python train.py --n_layer=10 --n_kv_head=5 --head_dim=128 --vocab_size=43992 --norm="layernorm" --positions="learned" --bias="all" --lr_mult_o=1.3 --beta1=0.9 --grad_clip=1.0 --final_lr_fraction=0.02 --z_loss=0.0001 --train_tokens=618700000
Each number is 500 + 40 x the weight over its row's rms, rounded and kept within 0 to 999. Layers, rows and columns count from 0. Numbers have three digits each. The size before them is the row's rms in percent of the matrix's.

# q: layer 2 attention query, 640x640, rms 0.022, rows 412-511, columns 192-255
# k: layer 2 attention key, 640x640, rms 0.0219, rows 412-511, columns 192-255
q412 088:444463522508469526483436481506486443529499520528513536501441506499470527498513500543450494491428553542477477521486486532586525568546456488518533496505488460443540539519510574588493456568463451
k412 089:493521541523522461516491525542541548537477534556460452495528527572465467480499534514486489440509464488477486522503504547493425523451575512448448451512460536484464517506531522460521508493579540
q413 084:518485548543496556492452495556551511520500519475456471577450451529468442449480567571448529478437580488515458560506444499522572533542465476512425547443424529448485505494529548519531488483478463
k413 086:527520527438552480532519539506472516442514552581460533519504568510531515529498502422503553502458449501531486483509554483463453566540551505476580485469505539449479525560516547473446535520536519
q414 087:550482494520570534457568509571525496527457545497491435428457571512462561552468525500514542525559488548522485404491547510486447467539562501486512528514611492452584513551462460499482493536545501
k414 090:494521483557506526519511449496474438494454430452508492459490484494530512444539530429470474492519478548500466464516505522423523555511553459452524529543503524482427493552461551529515448487520506
q415 089:484565474591464482513541579516485499439549542432495500476474473520516487412589551444504525499542461458504450461429474473479523445572462562507515483550475573466428442505511456505500468486575444
k415 089:458437442489532562450442523465525509457429518453486538541455480500466493571533463451465516477458499447531569509466510499463529452548463454465475566481470450478534516562537516477456414510438568
q416 083:497474459527577447526502547551513458553488523490470478458433539561511487509483534560468531519486499513461547441488504497521513505552505557427506553471430527444486471564531481538558542483495535
k416 088:547515479547461497570559442502530503477492473543480473506495483524466425520489565450450556474507579551505427427407468536538468413497580441521540540499523485526495482542508457514520462503455474
q417 091:506588449509494487528518568549486523516513513536514418521562474471462444479566556508518533530474488468467419540490542518456487474489450494476520553472490508513451489436544428538542472516475463
k417 097:478501541547575466461515478496520535437523463426499556531499516562492559506438484518527467428493443470478548499479452503484481552529492500540553459543445463476512505524489479421444474425491540
q418 095:483448443503505536454446449560463425565484518492456545523515568550547560515442462506506456561507515532509528499565568444488496524436450504440499482471525537492492539535463481526485461453466493
k418 090:451481446476440472442550466524460536441518443460456465554457522450434494541461535521446549441484557544436535459485469535490429521554506548562483489547512509516516527511487450444577454535496529
q419 092:500515479505447443540559486520479436480498543500474471447450532444502533475501499525461544477465544473479508428532523491523465492547531514447484471457557453474556484482572492576488496517542501
k419 093:462535545524446547465509497553492489475552464522553471562471494490452469507458540497538483450507494509530480473547539527456483547472524514487500562543562524446500510454478464535534523454490429
q420 090:433529477463503514536467464509533565440458455514497559436444502462518512486551470564462471520518549462500493478444416461464588482564504439485465499513511550550455514544533478524467593538499467
k420 091:557432494444556426573481497399539433433450474561417540533489490484497485511542435551540474539587426541556501491571507565487522520508501504474535469446429461524433461547463547529476559430539488
q421 087:527557517522566502464449509387538564515436503492504519580448499493506543471491502582556513497488511449523532513517518473543475493448514469545504486541423500568461438468495494506444470503505522
k421 089:517552483543544476437550524507495467497514508419471497443470544514555407533548464548546463477508467480506487491495461536489496475494470546453468568554498538533526480562552450557486506523425531
q422 086:526430486399473522565527504518499497479480454580428535476547500533464527496533455510500477528538472467530557536476504446518575488502465485517505487493486480556504502561524505452482445565436568
k422 088:523490562527453512481501459487483500461457513487410532480491519554513512503548532513494554461537490530514466481485601562555516531506503466540471503489545513531515471506521567506491535535547554
q423 089:504424527454510473452497522481534526558488498560515580443542469543534524445527506522491555461439553459529583539544519491486503522509557497449433471450459450515576499477582449556468441502445429
k423 089:444492471554541537560514486481442485489538449507508525465542496578527568542462494552493552569501515486497456531532552469489523448486463526533480513501557478447488537542561472462484560471514421
q424 087:546532553487454575488541531509460537462568532532542514469489467436526467470440571563476512483415482494469464438499529422477527532503516468512558465515493502497515462528487471477468467549517495
k424 094:442520563476577511525499545433529518448523513549512478549495500552518570526426533472512530436502440559468520554519546501501534464465488554446515459507537471429467439537435497492539490536575451
q425 087:541546494510509422434506504510456479501516504480492520514501540478489513480518472481479498533593542506447508430560492488454438558520472495438577503543434473533519508522469466479480547503542476
k425 090:539488558558537530446454509433531502516531539418541529448522467439535515542464480481522519452548485455472538504534535508485579542473502471489532467557554536511445514524560528452476512497535480
q426 089:457534464504515467461533472486551512522434520463518499481569492478476465492550499488569544476511527442463450505519490521410576559522532549542583495504578565559454508450466522488495541494547575
k426 092:510534522505578509480469554431471479466478561459534551497526488562523441464503392496502505552540558468475472469550473506483493509474562586548458467471464561530499522511510503460452504506519466
q427 090:528485513507560474510484479458442521450485562497562463516544455434531490484475492530530495503503532467491455468531504489449447505471573576501414579490429437408553478497423541535554435508555516
k427 090:526542489476498545526562515450488539567530543457499440455468488530527460508466505527563517444482560520549408545476560425505439544494565572471503453510494501495416559557457531503480534535457490
q428 096:491503410512539515481525507487569491495536451416483490536440515497526439428558558518488473455484518501485528493492499501478542536526566546539529442463474478491475413472482537510456556548541565
k428 097:534451487495507483449491491481494544505510485531527464459487546501543574475508476441440498487501446495469578556484465472556548578430508431493469464452529424445518474525572543505539428508473512
q429 090:470422450437429455527526524479463498528503434489431552436528582508519528506476434508489471458505570501537502486518485446592505455546507492497424484461553441450559496460553531489477542450495462
k429 088:520496538558460551463444477535541526490520528529548512466546527457522556455515475562426461552545498536478478463536591496485462549535521498491544497493514467546543474548468528552532541471452542
q430 091:537475489514459436548470471524462457555529472572445469428550529469494563481521514443510527536493496528448576461548482517589558514519520518443476452440473500429578545517541522466479436506467485
k430 091:539499526522500516488488517524515519492537454536472443444505442516541482504449456477446512560556547498490504470515518527512503548569525522503479524438526495545504539537555494550528448552533549
q431 098:455516453490515517490538422489510417528431461557431532480558517524587538460510454450495532487462441563443485474478461464552504537461536538514519466459480470495510454466467464525412495474486418
k431 092:455530442524423517469500498459451475450504519539444489491548523509471457528563487561434509500464462520454545552458582466507536473457529555509517492578508493523524553489586525558489495535513495
q432 086:521465516463472449546438495519445532523403472545466536495522538497493451485526512539464524431560516478483450521455487532564552467520428538511458504496584496469531425542503421521506553497518514
k432 086:493456562464507433427490477499494436461445508527518475546414508478512532554489554517583554540450532556466530513548438480465481426517546478537534503550537466415527521413540539574446536439510513
q433 094:529444521504461486489553521532498443468540482508493508438555500476508469542535494509442436493444484441524470505469517475516479447489487451497520559481516484418534451482453540558489430453415488
k433 088:534491485509471510478496552473486474493468485469458486450497533435487456535567454450473551488489532425521480432582492447511467542568493505519467477453521522565529546473466464558533485501512499
q434 091:422507495518539483532525474479460454486516483490532454483474534536496468524477502527516467527452520460476418504421527551451451509484485510549485516524529514507497518500450435556597449513552507
k434 088:540480538556489537495436527453521577466548542451524529505520482569485505535448517481470441440530441456503514480443497472467447517546512572489531497505507522568488521521531575488497469447467492
q435 093:481498477528473427562552545531447521501457569460486439519543533506508517520514539514499549492458501515485421461498475472547517526499552464525458577549446502427501508439492482540579526452548468
k435 088:490525523463555569525428418506543452476476507497456565428470468506494491487510494514505534465562457481456532524502518537525508512455564593444506502477458482495493449541485535491449538464557528
q436 093:499559461475468559515448486551505502526559455509519513509470452466477487543571506491482516483486538554494503580513474474498564536558419555564482545471554551486421492547413535492439481552565500
k436 088:509539477528429426529494552561569479424411433550557457530568496476554485508545471554493561469522432518508492532540406469432493548527540475530545435475432457480507511565551551562456478555505511
q437 087:486495503422541548481437513586446438534528448552466506476483508563482494512497444541476494547451440490553493550548478478530471459449525489498440446470531408479438513489457444475499527556522527
k437 091:483557557460479488458546546508477512507533548498464459497546432512451505456487528539517512503502546443476408492481484489534443528560562546488525526515480511449452469523519443500498547550530459
q438 090:481472456468535455565463450509486461532506529518556424546540559538535543497489481475533421505466548462528559602538511521569510440406428552435498540518513411468523544521548437524497516474474444
k438 089:456518508545549464440551546516542533537483530506460537416521482486573518503545445432544538555547559541542531590528426504539505487492466533531505464459485492556445540495428475550532454548407567
q439 098:466505541472539500562467490474502489533488576444544447536494467533566486451496509448423481499542494524476528570505527566608444540432462513427415566465448448445552492535530512472470424502469402
k439 096:470457421586525524487495454495485510536592523508507468472495448504484452517540556555474541488535526468534482464533496533458528561473483581553489504504495512559506537456547516502541475555474533
q440 098:501445556436409467536465486409574550576512518519500500546442500483505525492526484500518477525538475434519529454503532464547474497473560451517450457539475529552582497515491548525419546485495534
k440 104:587468545489451486470480568493480469515519456489427529520521537497443462539508528508428553495455517428447484546481533550491468496455428458464482548423551480522537445517525555502456467563459465
q441 092:540536456445545568454435481507531562557476447522443531478495561501498524535452434512532473529437454482541592472521482507522418556500500433487467519551448493478489461510449538509452493517514509
k441 091:442511566554438516532507551498544521552488550507537456466540519456474467491568454524452450457533474472511438486517535457533468445560545520522470500464577490449493531502557469524471452469518421
q442 084:545543522477560494449416516523461490437447470484540516455508479509469453515530515437457559494412467521557427500466490520508509519517553520467515500522448481501462547514400557458475463567534490
k442 088:542563444498485449563483487454555505484456452448460444492554520526485500449558520560526465501488516476441480436495406483502523533547544505452537506472456457576534487515478458491448457501536483
q443 094:470544488588459540533456539559529477491511455501530425547460481561429500451523569538555561515550514557549483494463482544494471471519544520572571451514456549522441447490461515532497474491506574
k443 089:466472475451563501491579516476534559465495481474482491482489523550472607433420444547478540468459465507571588483519435503506484458541459467475461525522506492523516479436541525572518542438489433
q444 097:511571509557499531485534487528494437491533528452508403505582443462526498564494528533498462537483444462518516531545544560520527534528482520470486543455436529411482487522463468547540487506569499
k444 095:452534473501471465456514414496476569452536484462512480582479473472444527476424486462523491510533520450570446520433529551418521457527569571486497505564510524569422492476502556464471473524523526
q445 086:514437500481434444527506435418499559575395481557436504556482538456493544470459446478496395537518533430534543461546547464540454441513473515459466494527515517488614501491542480519537456495425532
k445 087:564487517483493567493513505562510561519558552535467541561461551462447427446522488424445444463586500477472495505566479498480561419525495465564494533483572419510480584525487470450493427476508522
q446 094:548545482506485565491461526563557548469461527558486425509513505475447451458548483502566452555448535525462490486519503495447490511529493461498511476542432479479413540496525452473515553522559489
k446 097:473527555514508493471451538414480559539491450544504434555551478560490475442517498525527538428566457564532540549508454505536537529518485529531505463524486572498522517437441483481516490506472509
q447 090:494517535441514477472501492484499480554545430445505495489534535541539561448466452541569439421554555472471584441487441439512542503523511498536524435549446544548531469510541447419506526592523568
k447 093:511499516480543534524572518525550485564436572566503554535518537521501581466485452515506486539566566523469534509467461554494553531495510479455499526451555541466568451448471538572437494504468514
q448 087:468475550506469520542537497518490441528506474485455497488519475436527443556456556503469480464446531472469502435558549485539435543548507525475464531542517572496501599460486491472477524432445458
k448 092:468533559539519549500461514489482438498466533565488471486447507553470574431557452440458527465499445516563509465496505532498485492451538415513483462528477442502431488571488460489442435444464450
q449 089:503491474486410531530563475516523472572500540499475533430543525491464496458439469461466467490517535428511474448519501546479488491549463484520487470479528546447524558525520472523472452455476431
k449 090:459553543466495415525469435496455505432496463500430561505494484535444461546552426509525494461506430488487562468461506565561472488511457527545520473449503467534504505550448497462450496475541481
q450 084:481502489465480515537549518490451492457472462576424528537548513533535551535534486489499470464506464485443554494581476549484440467539495498462441513515536521497542458457471528519507481537456453
k450 088:543526554533494467534498579534462519475525513498551512482558570418440480528511423518495520533548478530484533590506480553523554493506534455540461477557554538533453530463534454576534542540492465
q451 090:514466498528507501521501538478478562483516466537466560565580532467480556433466442520489533440519494496506519521508500466491559501518456536496492472496497543608481531545447516446493535536502582
k451 092:494471501460466414512469481487535467527530496573522578522537566421516479473569423501530550557521455541503525516463537474496464480470531439501470528430525493523574522579538526473529505464449430
q452 086:517466557506485490531515500526502528526472434545554506507458506461403422424526509559437511446526427448508514434475457475438487445548420538518563500490501588530485558527467511467486495594532504
k452 091:484474484447478442548405462518472525436431504485545472491589540467475584540508480609442527556538455541449516528552525522487442505490456437481524433447491488547463523553499554493525508432513475
q453 090:485508463543549548548522526506551514434475496517509467517541513505467443529548591513505462511547461565494503579518420509410470442521533542547477487557462571546449486429517436533503467469515539
k453 087:579511552515470508565503547519486504544464444470469473531479545545497511453404535440516516505531523434454522426498566469558471564497484468467451485497556470519438457540446511562426558509530511
q454 094:472535523528473547522497551505497493428455472476502453472483530515418499435486511437496504516503448514543498497504409518450504557580486546480478490489472458545418520537471440476490589536522524
k454 089:488532445518481455540512469495490477434419472528477462543541456514566557544503547532452525480480454498576606519482516470499579540421549543468536422462567479524451436510512502520523458484427475
q455 090:518469499450488521499491498553448438496556542493426560455538509437546538568496439565515463561549457474499512503592448456477529526480478465444533520478465510488513539560548446554467474497495509
k455 092:434490472505528581548454487552461537578554453549442475531490539477544519479477588533561446522539504537502461552458507462455544485522489473551440479494601531532471538461505522475555501506566426
q456 080:506489444483496458505525466504467428490551461532485455513563518517453515572495520531493546555453494489550541484476527465544435500524520453514522537592526491491519542474577535534472451520522469
k456 088:446487536500459484561535587521556459479520453545566537476466532461495462475540543531517566538490493525508412533493478447451561510534547538559540451432460477509448500465498455491539427464458454
q457 093:520484530472542528513499484499513452530482549520457392567562538501488559467568521453454546540449504465561412553436579490520523550484562522525511495485555519405484476447476524490585410439524510
k457 092:460495519537452455525559437518496531491440543538557489516441497507444419527447504469531553471493579454558503501533429442476534479489459470550477501511497554533455528559460559504498541527553470
q458 094:506498485457533541456460491466518531424537425525496533483543502536495495526457472515528531435449543443522550476436473454430502467526495468507516547538465525516448464496550487520508478536558588
k458 091:481551487475541478470480535522488450516453542471462564514462488513479504530482415517523538508502546516526495509485494495565571537540505482550525430443514435533575452451436464500445515533483471
q459 089:547517479450453514459513528494489460532502531470493467407507550510535523543495524501476442532443479488438482456538455493534502561426486464461461494408454440485530558508520483555506517509439448
k459 093:509449449517545508480516496526485547555581576517479456449495541461501459478554481499426514512572489519468440489543480434519527436522524494497507451506445539495527483492525518574451530439505455
q460 085:470546508486453525539532455542463498484427495482528530435565528497519555455418456491469529455559529436489491580494494516503482460520490497567450539474464551505546442505572558518454472548446448
k460 087:508460428455498406579550480504533492484523578497543562504466459461549435445526510460504468528565488437448477577534543482488560532480526505446525527519460446463550493549516464459452574464512465
q461 086:512574505594533550522532563519474515474502556515458468463531533550420457522507589527462458434522485533440461482442501446443471513516500475521461461555553532492479431491561462515561556424526492
k461 087:479444518545453492517581533480553586485447515500447470493446435485525486447542448472534580532516453524523443544460447519529546554426540487544539481487443500507469453520557456512456511440556472
q462 084:515490496471478570417463474454480505579533467574456497554536526450528500469435472542545475492457528471484544482541463556472479471514372519474454533399505485487462415466464473463516553552534483
k462 089:440469459501483424510522468463551516466480491444596512510427490528455452570431470481533535543490550541535486533531449472483509550465493462502420542556531450529511475548489457491451460446446459
q463 097:483560566477464432565506441523461464535455503467540410481517447514547447569532524523475547573537465445463453459499557475449537466546498500437425478523507577443487540468514545512489494508438429
k463 093:539487518546545464531475479466583511536544462499458478474447537523504445452496460498523475426471485515465534460497444444548557473546486508480450511520415431546472454547490510447530437519464482
q464 081:485535477451429490455540532416517544538442503426426533531515455505434475506556485562488510487459396599459557449437467458465539498470454457464516529496572550495441510520427451431545494455540465
k464 092:468556562459491602433508518536547452491556534516479484534550573498462516552519451547473470478493539480499493550540491452466426461456504504483515471526511444510530438491412500520480525559555538
q465 092:475419438480504560432524558475571510476457484497534507521555502462535547510450412449549539537462443523535573494558457498539527493460531483491522484507488554546445496572465466465498566560499507
k465 089:507476511518474575506522485429519433568458504557465513481556562479553469500530558576496423548568556580510470457513538554502489543492467436478499517540582460522533551512455417542532521459534524
q466 083:518465504445492453490462431429454492505538487526426534448499468540474519444445454489458505450502542544513515514525484501550466482449430513520477410487523433496535545513511531529449560487438485
k466 087:508486458533492470551516488389546487520401515482518457476469471455588489533543447483496461564518497442452478488481554450495542477482542504495516446504519497529497514484466447470492507510487488
q467 099:527429496443532512477462463476442443480448522475501476488513522482468563468527453514441454557484479516452551436474505483569456455456496445448481497527523498420507483543499541525514470511490417
k467 096:569453492546442572440537550510541517502519519465485500432552473481526476577488562497520485525474525534455529527566526452543492447482517555548490547478470472466451511545486488570507449490494463
q468 085:559552474504476484526469496480512479550493493573530553486450506474433562422456473511505515543511549466484580513456503518486502504483480459471484460472519515525497507498547516475463465420522539
k468 092:575443501442510534549432466485461569547473523440432479497534492475495519506442501523454467554445542494498535497495497496532545555528540513514495461494424507474450462539545561537486530419483485
q469 093:527585454498462579475452567534464566518525440435508458478530518455477490524535467519482472480551510476492519536475449542459565502527507442450517459465532464583500491469445452423491542478544525
k469 089:422422561489508539556562497511477529589422528424556523534520516439489484523556502463494485437543491395493481543464492526462572500448479534478484545541455460482517501457541431480562582475488509
q470 079:512464486491518441434459439522494492519506504522569488507527493459539448559537455513506500543549451580550500567521467517519569535473493424414469522459516560519478588469486553500489535460492476
k470 087:535508543619527582536473509501457531532488519573503531428483491450497447461486532484451494435496517461466442479509537492477498452512579549456448496485499491561508451496553561468457454532549475
q471 087:525532462542435442503466525469526519579451464445398529559541537511476537468464450462549457463506444464540537460563526457465472484468426541480457440494510502488550482549469506488436550581559542
k471 086:548550533518475450486535579498433483508467531460546496533474501406536487512523556562485453534565523448456431450432480531469507513553516465461490447446534518517424468446502533529498529552569517
q472 085:464508528496459490462515495504501442525467477519549488491503461463449508570503474510540502496451542558472510429499506498467417508476524476467506492489527522474416507476492501483576456446525493
k472 094:441523494511559516462481485532501447428506512537511469452445506574519464458483520475561528488518552485487484468519496554470454498562554545524560459580480477449488487487479517504567484447538470
q473 096:536447556474518519548480500393515461499471490568497531545494580546574535499538489461510523520430549453474579463490521485523529500553488493509518449513485420499532509470514559551496475460437519
k473 099:565426498453446504507417523523432501513477550523503560560469522543453453522499528488473533498456461476495570469504519495514474461473474463478517490444433536474551466442547499535484513491441521
q474 082:471502432493577581548521563453515513482478452454444437520441469456519529560529515456440546460532478497479462449545525521511450569528466436483558473466540443453553533571448418495540491455545469
k474 089:524581543487496503454549507488461470518585507464471479560464444466528537526529542470580452437505504480526523472522492478488490418544542539508452482544500527476473497525449456513542436498568436
q475 091:483527550530528556456549550573487529482539569413525456541562425471502426571457511556503533463468425537487494486508501517473509497490498574445452526525470478486476451504522482460553456483526454
k475 092:475488515501489450514494524432448530509536525520502441521530501577532561461481468522535426463417553524495454489492507522517518502459450475503476486546442513475437512558456426449506579514513485
q476 085:444525474479464547488486530500482445513481502535576451509472512538480400495549563454535542538553443572511484419471479531460538534519537466534525523457521511469507485477500477513510512552557477
k476 091:465508528507526477458544529529465469491522437436482520458482514459497493512564440445542476481470504475498537487443551513464492492481469475438520449492548497517502555501482540538445496466465519
q477 080:494543519463564571507496536433490545541522465505472545493469525453524481483540507564503516481569465582545477576472502478461528530484493523573580514492497504544521525500476498529458470483459527
k477 090:510434506550483516435548423463503487482487461434586548557566543507484468567421513523512509575471499419545557403499543514506507551511451522462556524451517462479523479454548456429457457489516489
q478 093:544430539542554499479543531581528565488533519552448489480534462460454492504505472463425523558434533526445448477533566466491486539482493463509522565546556445494420510494533535484506426501519548
k478 095:435484467455478469536468461502439426531517493463558503476524506538536543482486496474470535509515556536533427555486527533418566515505516553423492550501480568546564541499428464442563503541570497
q479 091:545480526529506556489437524480522579466488438484489532550529431460473437462516565471522564474548457559492496520424512458438544532554487477514549487536430541579499421547482432434457549552504523
k479 089:462479499506503467526571439532444551513501439455539469468534483559540561534573457472491475445503518484502463508504504531530454581522509458509448492475496505473420545491510520475541529477459541
q480 089:561548488552507518431484575505530512472505475542521512465480455461495532529482509532533514493465528443552461440455466467452548445553474547572446463477571466535422474472467441490516514539542511
k480 089:491502431547495570498567529508461523524498518459495502500551479440481499570486579553532471455545543558462499461506481522489513550556442479546503501557462564490476439465495471531482520499470506
q481 092:483511471455447511508534514443433425470475591445450546532531564468476581491516535476490475520454440470474480505593474530581422548459506460436445458445550527429559518482568495529515432439525480
k481 094:505523507440512421466568478524471541485488455406590487526532447492498432543445540448534565464454497454510519566432535534476546477465489480571464560543533484492424456433443469529552512549559524
q482 090:471446427503413548439483553513484481471457440441486545449467533443432466511517504478489505523544536469479521507520478468532550509543513524506532492574541465563503552513481526521449529618548500
k482 089:505457460524489462549532580416548520524533552584541551534534528539535530439562434462476448488588500533467538545505467456520530499471500515476492467447474511484467556503516551532549481484492461
q483 082:492514497585531478471527578503552451495484513544627512554490511471500452468505507416512512429492520383438493464464479507477475534491497544459517543505481466461556479531471438501479547491532464
k483 087:477525570536505571453436511514491557522468535545410498488453502492508442460480488469453484455473470514464447465519518493563536405444556515521482497472525431523487520522523546552543438573493483
q484 093:479527425473486476504506565451546509559525472453426528539501570509471534441452458457483560451545474530562535508486514429532509464475479466503537439530490475500462518510505471477499553552443564
k484 089:464482487466536525533485439476524462537459538561453478565506505589568511504538511509476425464535489579550468498457492535544551544474417529469544520422593525443519530484488468479488579510525496
q485 095:470496445477554519546499456463479504502566504528513506498547468441525499567533474527461522457450496503431509554529590554577486517461509509474441554472526485448541469478502541496547460454484464
k485 088:438569574501438484434441499498498563532529548484462498482481432478453512497481466471490561488465465517572465478489469478557491547512542500544562507494520460515413476518534559418551543554551489
q486 096:465524545490548479492466578535575582431559497435526498539564520448486460437539486543508571521570508566575480524421421454501580485462496443547574470540515504559454469459494495520462487495562560
k486 090:534521564493546561518497463488447488522443441474482457581503545503556476505479549504516432471533491481485478505552475466510492428470509493435486468550505545534469504499605474464460534537416568
q487 093:467573443519477577549468543492555546410442461427511508524561501466451472503556523504509522534568515551540531492427496462458525460455461515500466558509437561464477471534464465540532502481549549
k487 091:503508526444527457432530514435470440505463457440436486544458526498440440488499442450566468490563500446479532461495500444482515492524499564457471466495550534516525508486510565493474473552437504
q488 085:474510567559547516462489483479481432501574550471516431482488520473496476567513520485436528477538461490465463491482552488518514499574519508527480564527555571507506537454464556542522473507504523
k488 090:420513491459560486492464496477494527459523535510494528542440480532468443486506550451581443487438478571516451442454469520540449505453468554453509526476545517563540501411475507545494468460494498
q489 086:487510474515473515512490419473512498497523534511450545509513454510465485549551562465527540533453503499520461537521411423549518516448563464491515464445542559478461436533556489542468513500503512
k489 093:493500499517552525505469503494443527447457474547538514414528524559512515505536491487500436527512526522465514478514532502560541474431491449529552466449519484449507461489544514464484455559450520
q490 091:488495509516487467444512476519495591536482492478481530535536526484455474550530517482538536488543508494451563516456461415437516561492474497521545505518502517536488475515519554440443577528438527
k490 089:448480531532425504550433499536499543477444532544491535490509536473523492528519518583437427471459480496445529519464478513466596471517547518443441423505572437477543530448555431541444581541444490
q491 099:508531454479503479566503483480489448481524487492443516536531476441552502468461488540448512472434512463518497458509571539550485544474515517497500545528480471433534545478512494553452474531471464
k491 099:562522500493493471483515540582445474470592501535460488477537525463464423508551485442446480470523477479468497507457493530536465515530440407519459614555546474493416552489531464476493458543541451
q492 083:452531460535481520447456470455456546435481457545490502558566480513537560472520393469544485471484462507508477550520464537537509539523512456457520474464554488483487454499513447531547479501487561
k492 090:474514450501525423561526527474534478440544459566531501477484466438463503525542470468482474545510494458527508509486505531460499452546523478527492579521531547444481523511517435549500512539461487
q493 096:553532533558556474443556533541481470548545574524550491509522474467508571494448527479484437532425470446437532503571550517538457462511472563490460537453444434481501557493496498482558432451514416
k493 094:539482458479450511514514511498534561549567484498457441523549462462538523498441560513510438452492499459437445512468460545496542522496468558539569483541464493511478451460541550438559546484525472
q494 095:547515524435549450467503486489438452517516544483521493525485513518477565521466500478514556563484550515468515505490490461488481532515492463437445518509533526405547539502563557548514460485449398
k494 097:529506441562553505535514480525462458498590547523555468464458545543528433451495516555577536558520550488433465520486489504497459486492493471523526510517535466473513454427483431496555512537568460
q495 092:547518512421484470537491515491483462517524431549407485458517483508546564449497473476488450518450459443489554458536543499507528457507439429529474510529483535518570528485560556509440449458425486
k495 088:493464547479483545496507556496454426476567560494498475515553550528470476546460471464461502450556505523450481522458549567503575478505409482525518476497467485546458431450546440469463486486555522
q496 088:577532442482456504437477528424500531488486527543471529452557561551524512459557517499512468532493440439532532472521548479483586500529547450496537459536550525539504507521474514533463453602516530
k496 092:547490553522472540436495533512555492528473458549459549393506509475469540498554467490461540466501442488442525486520553554498519496517510444454479537551483472419567496449487549569546508536506548
q497 090:496507484523505521525532466474489484469460524544469522518524493499527534545489447547496475548500477471475544441581516549531445523441453425425430504459485487464555564549560526494516472495448529
k497 090:531563549548471483464533475469555510478553521439540449532495442408519522477559550560554418551473547553471444540508571501519552474480402532542431487495511528460459454514440506484515461474548445
q498 093:497536469526516511422486536545518558512472537467485455506531434511430468561557491556551459450481515451452505494468461500420511519459449566519510500452493480520513532491472419492568489476532545
k498 094:443448505449524542520454477458524551554430526435469514445476418562526586498433537498469544462528498550495513453461476497518492541540536578443493456535460558512424446452483545478533517464461548
q499 086:454552445446453480477504520565551535540472453523548459470442524513477470508541503496537523502532475575468474544527437465477580523456525547484534498511467480499431450464416473520518526541542465
k499 088:494566523500478504484559425487505465571479484542468467472485507565525537498448534537553577512478510460526522555532499456486491441525442438467417488528511528498485450514502539464536565469563556
q500 098:509474491523551561483562521477565508531535453556421528527520507539455528478542534468564512518509546458512548440482417427433490555474537465574518502546489460549499473487467530530453484506532515
k500 096:538499557504458534555548487459473496573521509480526544488563499448481540454477445539480476495442522440501479493521484455481505469560465461524524424422492477461532456532450532496525536485447453
q501 083:536527463516481495582572474503472510480501463498544488454457489508486533413515531492496536526513542544477517529455488464489483485465459556480493469462477491492537530452520479473520566490537547
k501 087:491484442516505485504498522513557509487459544536474508564548519477547569518561541472474510537490453480515524515507484465547557543552517480477474535413499495454447448507552429445475498512443567
q502 094:528552489553495536473472519434522453478469501495475478534525437453509498531508511435487469558527477508478420490462555500491495485527544557523555547526509547476447520530533441532526494429531434
k502 091:515491465533552507456447433532560511449518473500550490470489493568514465459441479450559493433522502523498508486554474513450529529523511532462527496465468439555488443571478570520457531489471491
q503 088:448549522550501465560461469501507574445466462476468552503556541489550514546511568450509493499517469520570557530492419482509481466527570508472501442554525476491517478538520492522476566555541530
k503 093:492475576514526487509481457496485488482539477536500535466540510483553490523473473509444560512555448450493484497561422517554536587540493474525493502448434519498530513532515522546418514493457526
q504 088:544497436393524523472516537574486544480507427509441549536539498483518461470500459450497564447588531504560480459552471476516446522456502425535584466555448557505458511569559489440505483573455546
k504 088:586486454568442510455495513461478472473545489479450495445479441491523516430553555562540436495532541540440548501567546566453482538477458519491434548542572476514516515456481559468511459494500508
q505 090:474468574476501533505509515582504455537402489478474497566484497433525483488556546435448482489466477528520523526532467524470468494460475513495519538527576543428540521446521549525553545540531528
k505 093:436506476458549588493467505488494449551480496508533483469514529431570504465496461554530535459447527565470488512528526500525545485455556528538475510510469528460504483417423529570492522448502530
q506 096:463588509507558441474477473493485467501540591501486479444503455525458427464524530495517531520541500522495396448440433510457482535549522442460555591502449568431538486472529539462608556471509509
k506 096:472459421470535563486452449497596484484544490433474480506477509537563488497472509478530515421467510459547502470528497440510542540495566471585498542464436436523485490449438484502467467480526492
q507 098:451576554540547540564476476428514436491527512477502405476470451432535515521573519529523527494486467561457530532445574564515476469518527452472426510472496511409468518457483450572542426488480486
k507 097:509485455455505522499440526502585515449567465486466495501455528506417471473495554482504500443474565450459546435507537510439496548520559528476444486576510455486383448477525459471565543521532589
q508 096:534510557515429550540471519524468442460444464530436562478494522565479458476434410519525549486568542496490499551577534513518544491535505436449501465511510453551497510561475458504440454467472515
k508 088:472587492453460507427493516484444495495535531523436555474447445481472454515494454511469444536575481527547463478515506464523490474568511459496531510566516504560466488464488527545513527459490453
q509 091:516564524479503448444514573559469527442492495474548411437505443473519509503547557507471550530554465490508432487440549463499560518465490554542479561558546492491489443481547441477553449503519461
k509 093:512521519448522511441553530454452497509447490413566451549500501417440474504497528502510487483443538497489455502432494466444503533470502535453526530536545560553481433477537484484505455508482487
q510 087:519500576476545456480549475461460478486521520529471459464528525538578499470567476537536547555422541505545562459529528525542472466501488531498539494444482499444540525536568478523483463524493416
k510 088:540456425447472504531475494515546528468455483556484554457494511449555459481461522555532533474450496471518439455543463531452438571520554541504468468519509509490525503496493570549509497495455540
q511 087:493416558480400490490543533521504496460547419472456570557467558422482515559512460467500511486530477471531486506534463490512495501531478481530526445533567524518519577513505472572462517578527457
k511 086:463466436472553462469510447498508521506484534558447468492455474496508483563488561529427513560500538419515507512588546545474452516513500428428553531474425522426497480479557468459440534541468455